Weights of a small GPT-style language model, trained from scratch on English Wikipedia.
Architecture: LayerNorm before each block, rotary positions, tied embeddings, normalized queries and keys, attention and MLP in parallel.
Each number is 128 + 32 x the weight over its row's rms, rounded and kept within 0 to 255. Layers, rows and columns count from 0. The size above them is the row's rms in percent of the matrix's.

# layer 2 MLP up, 1024x256, rms 0.229, rows 427-439, columns 128-255
size [ 94  93 107 102 101  96 104 109  97  97  98  99 105]
[[122 127 100 105 136 116 114 162  68 126 130  57 116 115 157 130 140 172 146 171 122 106  85 101 141 140 125 107 168 181 134  99 137  89 136 176 105 144 206 175 100  95 124 106 158 136 151 160  72 140 106 158 168 182 120 103 123 155  96 141 172 121  83 112 175 131  97 114 101 135 150 131  80 179  78 161 160 110 127 148 111 178 119 148  96 148 144  77 162  61 183 134 132 110 127 117  93 175 110  91 125 150 145 152 125 121  90 140  87  97  63 205 183 168 143 190 118 117 101 192 112 108 140 157 101 112 106 157]
 [145 154  67 121  91  98 117  99  93 123 143  93 122 155 166 146 190 165  82 110 152 136 151 133 129 187 118 105 166  71  83 115 104 125 112 110 134 134 157  78 124 131 102 122  72  86  90 143 158 125 138 117  78 180 176 167  53 137  95 132 174 103 146 109  73 211 143  97 164 144 111 134 152 151 109 127 146 118 137 107 128 122  98 126 153  63 130  80 156  77 117 150 151 141 103 132 131 148 129 134 133 196 160 156  92 147 139 166 132  94  97 164 180 131 104 122 122 134 123 148 149 134 104 114 165 134 159 135]
 [133 140 178 165 118 162 124  98 110 149 105 156 109 141 134 123 101 123 125 125 146 201  91 130  94 156 108  81 147 166 162 149 102  90 126 122 104 145  96  93 128 116 158 140 162 107 157 139 161 117  98 145  91 127  83 100  71  94 106 107 101 167 152 161 120 200 123 135 143  87 129 181 132 117 112 128 105 161  64  39 159 130 134 141 119 168  54  88 139  75 150 129  96 112 179 152 138  73 104 155 158 160 156  78 127 125 107 108 162 126 147 157  88  80 140 164 149 149 135 167 101 126 160 124 179  88 111 109]
 [138 125  97  86 122  86 171 100 128 144 109 158  89 120 157 126  46  98  61 134 119  59  59  54  94 140  76 134 132 135 138 114 100  96  62  95 102 168 134 158 163 104 110 155 107  81 148 148 145 141 103 148 119 164 137  89  93 101 157  86 119 140 115 122 129 182 202 149 150 165 109 101 102 107 158 109 159 117 147 141 104  65 132 162 148 131 105  86  98 153 170 127 230  85 153 136 155 141 124 168 160 128 117 151 116 166 168  84 108 107 129 141 130 109 153 140 154 197 130 187 128 108 110 141 149 152 178 167]
 [ 78  86 125 140 151  98 125 141  44 102 136 139 133 113 130 147 142 145  64 137 114  78 139  45 131 114 137 144 129 186 105 190 179  29 155  96 128 154 175 105 114  67 131 164 135  96 114 167 123 176  69  83 144  80  88 109 102 124 141 139  60 180 108  48 114  76 127 134  93 117  83 125 100 160 149  66  69 130  81 144 130 126  88 177 117 153 143 131 130 129 164 123 137 127  98 171 190 167 118 166 134 112  99 194 110 171 127 105 162 109 178 138 100 125 124 168 135 122 123 132 137 173 156 131 137 111 131 176]
 [166 183 107 146 144 143 101 128 122 162 118 129 129 112  96 145 119 169 151 151 100 107  93 125 142  88  79 134 132 120 104 121  91 108 109 104 158  83 196  88 146 132 116  89 109 133 105 125 139 100  55 131 108 125 127 110 127 134 150 126 148  95  95 119 154 173 190  98 124  41 122 137 132 120 138 179  76  88 122  86 168 111 169  82 109 109 148 135  98 153 225  73 139  97 204  94 167  80 104 137 128  97  97 170 132 128 144 147 183  69 130  92 128 116 133 102 124  13 111  96 106 127 148 104 161 117 124 134]
 [152 121 159 168 132  94 115 160 181 144 129 168 142 123 157 159  66  92 179 150 141 132  94 121 151 113 178 116  68 156 163 126 152 159 138 103 159 134 108 134 149 123  81 182 117 178  91 100 147 159 129  97 111 140 156 137 121 128 134 148 118 181 121 159 104 104 123 167 113 133 100 154 116 131 100 154 140 169 113  84 173 164 131  83 152 104 103 115 169 118  83  85 202 105 134  94  94 110 128 126 163 144 100 180  93 142  65 117 172 167 165  97 146 126 115 141 107 127 142 141  88 143 124 142 222 154 122 169]
 [113 162 103  57 100 165 152 108 122 144  91 136 130 162 150 140 140 173  81  83  80  71 199 132 172 136  86 126 174 110 113 132 157 159 175  94 135 165 163 125  87 145 111 102 132 140 108  95 105 155  97 149 213  84  95 110 195  94  97 151 102 129 133  88 133 164 124  80 152  84 126 158 127  93 136 121 116 129 104 150 107 150 163 128 121 121 139 187 164 125 129 111 198 153 150 128  73  61 100 140 138 134  70 150 160 146 108 150 126 157 182  98  84  85 177 149  93 120 165  98 147  95 115 158 182 139 135 112]
 [152  53 103 172 161 142 194  93  65 141   8  73 102 163 110 150  82 113 145 153 119 140  87 125 130 127 101 170 120 188 165 100 109 138  97 109 133 138 112 107  78 126 112  96 102 130 160 141 133  70 155 108 133 115 135 126 117 162 123 164 156 196 154 195  75 129 101 104 115 107 138 145  90  79 152 140 144 108  69 188 108 160 102 157  95 123 159 103 124 175 162 183 179 179 170 122 120  76 150 170 112 151  96 122  71 171 113 147 127  95 117 133 138 147 113 154  90  94 120  65 139  84 123 115 105  87 163 151]
 [138 186  96 107 165 136 159 126  72 162 122 167 123 111 100 138 132 117 144 154 130 131  53  68 105  87  94 143 130 155 168 126 151  86 155 134 124  91 125 143 113  96  95  60 139  90 179 182 100 129 163 134 125 174 146 134  72 160 149 136 134 159 184 155 168 115 104 105 119  99 169  89 110  69 127 147 139 110 101 144 110 146  96 157 134 153  88 114 209  77 123 101 138 129 119 122 103 134 142 167  62 126 152  59 125 105  93  88  84 137  80  85 118 155 204 107  78 178 205 144 115 189 145 126 119 114 101  93]
 [181 103  99 116 153 151 165 162  95 118 106  90 124 118 134 158 140 146 116 123 168 147 123 189  63  80 112 160  95 156 146 132 113 106  94 155  45 109 120 165 183 129  97 125  99  99 156 128  87 165 131 125 109  84 135 114  81 129 197  90 142 121 112  99 142 111  91 132 118  95 170 110 137 147 124 158 146 187 143 122  88 123 129 109 147 159  62 118 138  87 152 122 135 125 136 137 101 101 177 129  62 153 160 168 139 130 125 191 120 111 136 127 129 150  74 190 175 114 101 113 130 126  98 158 147 100 147 104]
 [137  98 125  88 158  96 115 127  46  90 108 139 154 110 177 161 115 112 149 160 104 113  86  98 174  83 165  90 126 157  48  92 154  83 141 176 104 175 129 101 172 162 137 150  72 157  85 175 118  94 103 201 124 182 137 113 188  92 108 179 141 127 156 150  74 126  74 116  97  93 102 137 160 114 175 190 153 102  83 102  86 162 142 165 136 114 138 128 134  87 107 118 138 127 143 116  58 112 103 115  98 117 111 125 129  99 114 168 208 108 100  73 128 124 155 150 159 101 134 148 186 124 110 139 144 170 103  95]
 [139 192 141 203 171 110 116 139 116 175 164 168 128 117 120 167 122  77 119 138 160 137 200 121 129  83 134 140 111 198 167 111  87 161 179 175 124 118 106 131 146 121 136 110 118 139 122 171 178 141 130  97 114 105 145 153  78 136  81 127 121 185 158  77 106 124  89  98  52 137 179  96 121 175 103 149 107  73 188 169 112 119 126 106 167 107 136 151 128  74  81 115 138 125 104 184 117 139  72 165 106 134 117 101 166 123 159 168 136 108  85  75 124 155 131  95 106  84 147  90  86  86  70  90 133 127  86 132]]
# layer 2 MLP down (transposed), 1024x256, rms 0.212, rows 427-438, columns 128-255
size [ 93  98 108 102  99 104 100 109  84  94  94  94]
[[133 159  94 165 131 148 121 151 135 161 132 165 133  96 136 169 142 135 153 118 148 167 172 144 147  82 159 139 197 160 131 104 157 145 130 123  59 143 133 114 194 113 131 138 121 171 177 135  90 108  74 138 125 172  80 116 128 126  90 116 130  64 160  93 118 185 196  59  93  76 114 108  87 158  89 116 180 179 133  96 145 119 147 132  89  37 105  81  93 165 100 103  63 165 107 148 142  84 127 104 146 103 159 131 118 128 171 153 149 109 142 140 138 132 115 130 125  85 147 113 119 139 140 167  77  92 143  98]
 [129  80 107 169  89 201 127  98 121  79 113 172 124 159 121  44 160 156 107 121  99 206  81 107 175  86  88 151 165 133 109 137 147 118 105 119  92 103 103 160 175  94 167 131 197 124  81 105  97 143  94 120 120 153 143 122  45 123 157 139 101 196 140 158 161 165 123 105 143  90  69 104 127 107 119 124  76  96  86  89 113 207 169 141 130 135 120 168 166 148 123 154 138 152 141  86 112 149 102 123  93 130 117 142 146 168  77  83 131 140  80 173 130 130 109 130 138  83 162  89 123 138 165 123 132 119  88 157]
 [127 148 145 138 156 112 143  96 133 111 152 117 114 138  97 158 189 123 112 168 151  95  99 137 198 115 110 145 110  59 127  91 195 101 163 145  93  92 107 130 185  71 119 168 136 164 131 143 123  60 103 144 140 120  94 101 152 158 150  99 184 124  65 100  99  78 126 132  84 121 126 154 119  85 167 164 122 117 146 172  93 103 126 205 169  84 173 133  70 171 115  90 107 154 126 144 205  93 186  83 112 106  88 134 129 110 136  95 151 127  69  84 117 162  54 146  64 112  90 125 139  89 149 149 119 169 171  89]
 [ 98  67 139 129 145 139 169 122 130  65 105 109 106 111 136 108 124 151 152  90  96  97 142 107  71 129 193 115 146 139 128 117 154  88 108 129 107 154 113 170 188 114  60 124 137 188 177 126 115  97 108 142 156 199 101 129 178 116  96 113 191  86 144 123 117 129 132  63 129 107 156  80  93 138 115  90 186 137 123  97 122  95 151 125 158 150 119 143 117 118 150 130 152  80  52  89 165 172 170 204 120 161 140 147 148 139  98 135  93 158 110 159 135 118 122 177  91 138  58 129 153 127 206 117 110 161 146 150]
 [211 128  95 143 113  64 136  55 149  90 121 190 209 123 134  88 108 131 159 116 116 143 167 142 129 181  92 146 162  91 128 145 100 117 132 111 101 129 131 152  75 206 138 134 176 150 141 134 120 126 101 100 126 126  96 109  61 119  47 140  78 138 111  98  97  79 108 152 162 204 118 163 108 160 163  96 121 184  97 186  79 102  85  87 133 126 163 160 181 171 129 112  98  87  96 146 161 165 121  67  65 113 110 146 124 137 152 134 132  95 120 134 132 152 130 166  77 130 182  86 106 179 109 101 130  82 102 142]
 [ 98 142  99 157 109 153 158 111  95 105 117 122 151 129 166 139 116 118 114 115 130 121 118 104 139  77 131 188 101 176 166 128 102 147 115  77 145  86 127 126 177 146  72 160 163 153 129 162 169 141 117 179 124 134 127  65 140 113 155 114 167 134 125 154  99 128 104 166 158  97  80  93 109 197 140 158 204 157 124 118 137 132 152 236 135 158 115 140 160 106 100 124 165  82 150 169 164 139 160 126 105 112 152 148 159 123 155 124 142 131 152  60 122  96 109  84 171 118 127  72 108 181 107 180 109 112  95 144]
 [ 74 116 124 140 104  97 108  60 109 161 133 187 101 203 148 168 210 128 132 138 134 135 155 150 111 139 135 133 133 112 157 106 168 146 122 153 161 148  94 102 136 128 166 122 123  95 135 166 133 127 104 162 140 183 147 101 124 129  85  74 124 132 135  95 189 182 147 139  83 137 126 120  93 117 101 138  98 213 146  27  79 160 159 118 126 138 134 166 221  66 143 135  99  83 114 100 139  98 150 103 127 143  72 101 113 129 119 113 103 117 205  92 173 138 168 145 142 142 128 135 181 109 100 158 128 119 123 102]
 [137 167 138 157 135 128 116 162 113  68 177 118 100  90 178 141  73 145 140 103 141 162 182 146  87 141 102 161 135 131 152 168 116 116 129  93 115 161  87  69 111 137 113 181 102  95  56 120 125 115 136 109  63 115 127 117  58  33 144 110  77  90  99 135 170 137 119 161 126 112  84  87 134 126 149 138 149 123 128  83 136 132 162  55 120 139 127 157 177  94 120 202 111 115 122 100 119 146 176 144  99 154 135 110 131  73 118 144 115 128 181 108 165 154 152  94 136 162 183 139  93 140 113  76  63 129 115 185]
 [140 123 144 144 116  83 151  97 175 105 245 117 123 172 102 117 117 125 132 114 113 176 137 183 102 145 139  96 157  34 113 176 116 167 111 144 227 102 149 131 151 151 135 143  95  75 137 146 143 139 143  70 141 142 166 144 172  73 119 125  86 137 131  65 209 122 180 116  78  80 142 143 181 178 160 144 137 125 162  45  97 105 178 132 115 114 135 100 127 107  72  83 141 102  86 141  97 169 103 122 111 173 129 136 130 127 125 132 109 137  89 119 108 122 139  67 149 100 154 138 206 118 176  86 130 141  54 125]
 [133 157 109 139 105 161 169 152 135 159 117 104 100 146 155  84 109 107 100 183 149 122 212 127 130 165 205 146 109 120 147 162 123 165 139 149 180 148 123 178 160 159 132 129 128 162 139 160 112 131 112 180 175 106  30  86 140 169  42 116 176 149 102  85 137 158  93 153 159 154 100 117 152 167 138  90 136 124 202 124 152 117 148 188 146 138 138 184 130 145 161 158 152 117 156 162 130  83  76 159 134  98 105  53  81 163 155 117  96 111 131 126 113 186  98 113 124 160  71 200 121  84 197 145 193  79 113 136]
 [136 122  98 136 125  80 138 108 127 154 125 156 117  89 145  92 145 108  57 116 124 129 101 129 133 143 169 152  54 121 140 176 161  78  94  89 178 132 169 125 174 147 172 142 127 114 114 146 136 159 104 133 129 161  50 106 185 125 112 107 190 105  94 148 130 126 181 110 112  76 145 143 135 148 139 117 140 109 100 145 124 116 110 110 167 136 141  68 123 177 189 120  80 128 115 114 138 169 118 169 172 104 129 193 129  99 141 121 147  88 107 142 105 168 128  68 131 118 140 168 115  93 106  58 112 145  94 151]
 [ 52 128  48 181 111 195 112 177 120 121  83 149  96 177 160 111 164 123 118 103 147 108 126 200 128  84  78 124 126 132 115 149 120 180 210  96 125 113 130 111  99 161 126 128 165 171 141 130 133 142 114 127  99 181  96 142 126  90 156 152  93 145  97 104  73 110 133 190 202 130 126 118 139 151 192 128 181 131 117  99  92 169 155 144  71 111 109 124 157 155 135  90 109 154 123 113 173  94 157 165 146  81 140 157 157 120  98 124 129 105  89  97 147 181 194 115 150  98 138  91 111 170  70  97 139 162 122 123]]